Part of a small language model's weights: RMSNorm before each block, untied embeddings.
Each number is 50 + 15 x the weight over its row's rms, rounded and kept within 0 to 99. Layers, rows and columns count from 0. The size before them is the row's rms in percent of the matrix's.

# up: layer 3 MLP up, 256x64, rms 0.206, rows 65-89, columns 0-63
# down: layer 3 MLP down (transposed), 256x64, rms 0.106, rows 65-88, columns 0-63
up65 099:63 47 54 29 41 62 31 26 60 48 55 52 62 25 49 49 76 36 52 34 41 67 38 41 70 39 47 62 64 33 49 74 70 44 59 26 44 70 46 28 63 32 52 67 53 64 79 28 10 51 65 52 55 40 57 63 68 41 58 27 49 49 78 48
down65 108:43 53 42 55 23 66 63 80 63 40 36 26 52 47 58 18 35 51 31 41 60 62 46 51 28 64 65 64 46 33 62 49 57 43 32 24 75 58 10 60 38 35 50 54 48 41 49 31 33 57 43 75 59 55 45 56 36 55 72 64 41 62 44 20
up66 098:62 63 53 52 56 63 48 32 37 54 40 50 64 38 80 32 48 65 54 35 56 75 24 62 22 55 38 46 71 60 69 61 79 53 59 42 40 38 34 47 36 78 76 55 36 57 15 50 73 51 58 48 46 50 24 47 74 67 50 22 57 45 46 48
down66 099:41 55 35 49 50 40 66 50 46 30 40 33 35 52 17 56 41 14 23 53 77 44 42 52 47 69 70 41 27 65 39 61 37 53 51 21 42 68 61 43 54 37 31 36 54 62 50 46 34 88 43 69 48 74 69 61 53 61 54 65 61 33 38 60
up67 105:68 43 53 43 55 51 51 20 38 76 47 72 43 68 41 64 58 71 46 69 52 47 58 47 64 57 27 34 58 56 43 57 40 41 55 61 50 52 63 58 49 21 47 50 57 79 74 56 39 29 64 36 08 51 83 53 64 62 49 18 37 31 55 64
down67 112:66 23 41 31 52 47 50 32 67 31 59 38 53 82 48 53 63 49 39 57 62 28 31 62 37 56 50 57 62 64 41 61 31 40 56 58 43 35 47 78 28 69 68 19 33 43 72 86 33 53 45 58 68 40 49 22 41 49 57 52 33 28 53 53
up68 097:29 31 47 60 34 28 31 35 46 39 39 73 54 40 81 51 53 81 55 75 66 52 46 78 21 47 55 47 32 51 47 62 57 39 77 52 42 36 40 66 47 50 67 52 76 50 58 45 46 35 40 54 63 46 32 49 78 66 37 22 53 46 61 25
down68 098:74 92 41 38 54 55 76 53 20 83 64 70 42 63 52 60 48 57 46 48 51 79 60 32 60 34 32 54 44 31 62 49 59 45 35 61 48 53 65 57 78 44 54 50 40 47 54 35 56 56 69 65 57 43 62 35 29 45 12 67 42 42 46 65
up69 097:57 74 16 40 50 67 90 32 66 64 37 37 36 47 67 46 52 53 56 38 34 62 67 57 70 34 66 16 49 44 63 54 38 40 61 35 48 80 43 30 33 45 74 54 42 57 34 51 65 42 71 32 56 65 60 44 52 68 51 61 43 73 52 54
down69 089:52 60 27 76 67 57 41 66 20 46 60 43 39 85 71 36 46 46 39 42 55 69 32 53 21 37 59 34 32 56 36 65 52 38 20 58 43 65 56 71 37 52 42 52 76 55 49 27 52 32 40 55 77 30 28 52 51 47 53 30 64 40 36 55
up70 108:58 41 47 53 32 48 45 54 30 73 64 39 36 52 68 51 51 47 41 58 30 36 55 70 41 84 42 33 41 42 50 50 64 56 58 08 35 66 66 77 48 60 49 51 41 58 57 80 71 20 45 34 81 43 48 48 74 33 43 51 74 58 68 45
down70 098:36 50 35 76 69 43 39 49 51 48 33 68 44 27 62 51 44 62 42 67 47 66 69 59 52 46 68 36 74 35 57 82 39 46 45 51 66 41 64 50 67 40 48 59 31 45 68 24 30 39 65 61 37 15 37 32 72 43 28 71 80 55 61 56
up71 097:37 62 42 56 47 37 28 38 54 36 31 31 62 33 40 41 55 87 66 22 58 64 46 69 78 47 61 81 21 39 51 44 37 75 29 47 48 55 54 56 49 33 39 44 48 82 54 39 39 37 56 69 71 38 56 53 32 58 28 29 47 39 41 46
down71 105:46 58 33 39 49 46 23 61 28 37 36 51 67 51 48 65 53 84 48 59 37 20 37 46 51 50 39 83 46 48 21 73 49 69 30 49 30 45 57 41 38 39 61 39 52 54 29 62 49 65 60 11 55 55 53 42 77 45 28 73 35 56 54 61
up72 111:48 46 89 65 56 81 21 57 53 53 66 37 44 61 65 54 59 38 43 48 64 56 63 39 57 52 33 63 76 17 46 47 62 60 31 61 33 40 55 74 65 26 49 56 55 52 78 46 54 19 53 55 64 32 54 46 39 23 40 36 64 26 52 48
down72 115:47 33 76 62 46 65 53 53 67 57 44 64 49 55 65 15 47 40 53 32 27 50 78 59 46 38 49 54 38 64 54 68 55 75 34 63 25 75 54 61 68 52 50 54 54 59 47 65 42 30 44 63 69 36 76 63 44 19 60 15 71 46 54 64
up73 105:71 80 46 43 75 58 65 75 62 77 55 38 37 28 34 32 64 46 68 44 48 72 64 15 38 77 26 38 48 43 67 60 59 53 28 48 69 73 49 54 46 51 48 60 27 51 42 64 55 38 53 41 62 60 60 80 68 57 51 50 65 53 52 42
down73 106:59 01 49 35 58 46 82 49 23 47 38 38 40 56 51 31 68 53 46 52 50 50 51 92 55 26 69 36 38 62 54 57 49 56 61 46 70 49 43 53 55 50 35 77 13 52 48 53 48 50 58 63 44 71 46 48 57 49 34 77 57 61 56 72
up74 117:84 36 70 36 79 39 36 56 69 40 47 49 57 40 23 67 36 75 71 46 64 54 49 43 47 41 69 54 43 50 33 52 52 35 51 67 58 56 50 20 40 38 45 37 43 31 10 39 58 48 58 22 63 49 32 33 73 34 58 36 52 65 41 52
down74 128:87 29 58 71 52 49 71 38 48 77 61 30 46 54 44 40 57 77 45 55 63 75 37 46 55 68 58 70 62 48 50 39 37 49 36 45 17 53 53 21 49 82 50 68 57 45 22 43 41 41 65 26 57 42 66 31 68 37 45 49 48 35 53 40
up75 096:30 41 34 66 38 65 68 48 68 27 38 85 59 56 40 52 60 59 53 70 56 63 60 32 25 44 26 51 40 58 53 64 38 47 48 43 52 60 40 42 39 45 66 54 48 64 52 68 23 25 61 67 14 71 69 53 49 54 46 74 28 54 77 34
down75 098:33 71 43 32 58 58 38 40 61 76 42 60 54 20 40 53 30 61 57 39 48 47 49 46 38 42 62 26 30 41 33 64 44 69 65 70 13 42 76 65 86 48 55 51 69 58 59 80 60 56 69 50 48 59 57 31 49 65 38 62 41 52 33 69
up76 096:56 69 63 44 60 36 91 66 50 32 78 44 38 44 35 53 57 42 53 77 49 62 40 45 62 63 61 69 55 53 59 75 53 45 50 60 65 69 63 43 56 70 66 35 53 48 37 49 32 45 47 46 81 22 47 32 14 66 38 52 63 29 28 49
down76 095:55 33 73 58 28 48 23 44 57 45 54 36 27 50 70 26 38 40 58 23 61 45 66 49 58 35 41 31 42 37 63 81 32 67 42 62 47 49 54 42 72 66 70 67 54 38 68 42 72 73 32 61 51 57 43 48 65 52 52 80 53 15 56 38
up77 094:31 47 71 58 30 50 46 57 84 58 48 49 41 44 59 37 81 52 40 64 39 82 61 70 54 61 58 47 26 45 39 73 39 28 40 43 43 30 64 53 47 29 53 58 55 59 59 75 23 24 29 49 52 25 56 66 59 31 63 71 38 60 64 55
down77 098:64 42 29 36 37 43 45 48 60 83 58 73 44 34 38 50 39 55 49 55 53 25 59 36 47 56 39 65 54 51 46 73 62 55 61 64 39 67 38 19 42 43 80 44 52 34 58 43 29 31 30 68 41 37 65 44 86 65 56 64 87 43 46 27
up78 106:40 44 37 77 43 41 44 63 61 45 34 51 50 33 79 51 55 59 47 57 22 41 64 31 54 36 43 43 62 44 60 48 42 66 33 49 22 34 74 70 39 37 25 63 43 45 47 28 44 38 37 28 62 28 92 69 59 52 42 58 76 32 51 38
down78 113:62 77 64 39 52 23 37 34 30 50 46 61 50 58 58 35 76 24 45 32 48 57 59 36 32 41 43 46 47 59 23 58 43 39 72 47 42 57 58 52 54 68 60 33 34 61 60 33 52 90 44 65 39 65 83 32 50 41 26 84 42 51 51 45
up79 106:42 45 42 56 43 44 99 84 60 41 50 63 47 60 55 51 47 60 42 33 52 63 35 15 44 62 34 39 39 25 56 44 62 34 53 53 30 55 61 64 64 66 71 58 31 53 16 47 47 20 77 46 53 40 45 56 54 72 62 58 57 52 36 52
down79 099:47 21 36 37 68 46 40 58 31 59 18 51 49 45 69 52 22 33 39 51 47 60 42 69 70 62 53 21 32 36 40 68 38 88 56 60 58 58 59 20 40 64 48 25 56 48 68 55 43 39 60 51 28 81 44 48 65 48 40 56 53 70 55 43
up80 105:37 93 36 57 64 32 63 49 51 53 58 50 69 47 57 48 41 32 49 45 28 32 38 64 33 70 51 47 30 40 59 54 61 55 55 44 29 63 17 51 51 43 34 42 26 76 68 43 45 66 61 36 39 40 72 41 72 26 51 29 68 45 78 41
down80 097:56 62 49 37 29 53 40 48 43 56 44 48 47 76 41 45 71 43 53 48 28 27 41 77 49 19 28 68 39 37 52 57 66 37 82 50 58 54 40 40 55 56 39 54 55 40 53 25 51 26 29 82 44 35 56 31 34 68 77 53 42 65 77 27
up81 101:21 46 44 63 57 55 64 43 64 41 50 62 54 37 26 50 30 68 57 45 29 56 45 36 49 62 60 57 42 58 54 50 43 52 55 48 65 61 81 63 77 27 75 76 38 71 75 71 51 38 60 26 51 89 68 48 35 63 36 59 65 37 38 35
down81 107:43 73 32 55 18 52 28 45 53 46 16 30 51 54 59 56 49 63 36 57 57 63 32 64 21 44 50 31 40 69 19 50 51 56 60 44 33 71 37 43 28 40 65 27 48 71 44 67 55 48 67 39 42 67 69 47 72 58 35 56 57 63 54 82
up82 101:50 25 58 29 60 52 64 38 82 45 53 46 57 37 18 46 15 58 61 53 47 50 60 63 53 33 78 48 64 26 52 69 70 32 41 78 45 74 32 22 58 64 70 47 61 41 48 51 30 48 47 33 52 67 40 63 44 69 43 38 43 46 65 67
down82 093:33 33 60 55 68 70 78 35 59 54 64 42 56 50 82 36 53 56 12 46 64 51 18 53 35 49 45 45 60 46 72 41 37 67 52 91 59 44 58 66 27 41 46 26 57 40 46 20 29 56 46 52 53 57 42 32 61 45 58 45 39 37 45 68
up83 091:52 76 47 40 36 57 34 31 57 43 58 43 40 64 65 52 47 49 57 68 64 37 59 68 76 53 58 34 60 37 50 75 55 29 57 48 41 66 39 46 22 62 52 12 38 27 07 40 51 55 68 18 55 43 44 43 58 67 50 65 46 79 45 55
down83 094:53 21 53 68 67 49 72 63 52 51 37 52 53 43 40 24 35 67 38 24 48 51 31 50 37 53 39 49 20 68 32 09 37 60 41 54 50 54 75 43 69 22 52 50 67 46 73 40 42 36 37 73 59 57 58 66 38 30 46 37 31 35 41 50
up84 117:31 29 31 41 65 11 59 46 62 37 50 83 61 38 41 34 73 53 55 53 48 56 56 35 48 31 65 39 59 44 42 77 72 59 43 42 47 64 31 39 45 64 45 78 51 41 47 44 29 26 51 36 44 58 61 55 80 75 26 60 67 59 61 46
down84 113:56 75 56 33 85 48 57 53 41 81 39 24 54 38 44 61 33 70 53 74 32 26 51 76 25 56 41 41 54 31 44 75 75 44 58 71 49 40 49 39 53 56 41 29 35 53 49 20 55 53 41 61 26 63 43 39 44 45 52 50 56 69 63 35
up85 097:33 55 43 49 56 45 67 39 21 44 77 56 46 42 66 40 68 42 62 58 61 66 30 31 83 58 44 50 41 66 64 59 58 56 52 31 50 51 38 38 73 48 52 40 40 83 71 45 50 50 66 31 65 36 40 86 40 29 29 28 64 37 73 48
down85 096:58 29 34 60 44 46 44 50 54 65 45 47 50 64 29 53 67 70 33 37 39 29 40 54 54 36 25 65 43 58 64 49 78 16 39 25 49 37 51 81 44 37 54 75 52 43 43 21 53 28 44 36 47 57 54 55 76 61 68 67 45 79 30 65
up86 093:56 39 59 46 73 42 18 68 39 53 55 61 81 44 47 46 28 84 57 38 54 70 71 38 57 61 34 69 31 67 54 57 34 56 42 48 47 46 57 77 20 53 39 48 44 40 58 51 35 28 49 35 55 42 75 47 54 25 79 36 55 52 44 78
down86 096:86 56 66 68 49 37 47 28 53 34 52 36 41 64 64 57 37 39 34 50 67 78 69 44 70 51 63 22 23 61 45 63 50 42 64 75 46 74 34 63 33 26 63 27 53 48 57 34 74 49 50 41 49 40 56 51 56 61 48 58 87 51 33 54
up87 110:49 49 37 26 63 39 34 50 32 50 65 53 27 46 57 24 69 44 64 57 45 92 55 35 60 62 34 55 37 58 51 76 57 44 55 30 53 50 57 71 63 49 56 59 54 78 33 57 26 52 47 38 66 45 62 21 69 49 82 31 74 49 41 65
down87 122:45 46 86 47 77 61 40 34 65 31 64 39 37 48 66 75 47 82 44 52 62 56 61 57 66 43 35 55 39 20 51 56 44 38 64 49 57 66 61 45 16 39 34 66 54 50 54 60 38 60 49 39 37 36 65 42 45 55 79 67 18 68 35 31
up88 098:30 58 53 43 63 55 57 45 74 27 30 69 82 56 41 52 78 25 53 67 54 84 62 46 74 50 63 43 43 25 50 66 32 39 48 44 46 67 44 39 36 50 47 53 50 66 47 46 46 38 62 40 65 66 44 36 68 72 43 48 02 53 38 52
down88 090:38 85 39 44 79 56 39 49 78 66 48 32 72 58 69 53 51 60 46 38 48 48 29 68 62 50 56 60 56 40 76 53 40 47 28 80 53 48 40 43 57 49 50 54 29 20 45 77 42 56 47 35 24 32 34 32 51 33 74 34 69 46 65 60
up89 098:29 13 60 38 47 58 41 37 49 52 47 48 73 37 53 44 43 48 42 47 21 61 66 76 40 71 19 35 56 59 55 14 40 46 45 23 54 54 77 64 66 29 56 59 43 63 81 56 55 47 64 70 60 42 65 37 63 71 39 47 33 49 44 44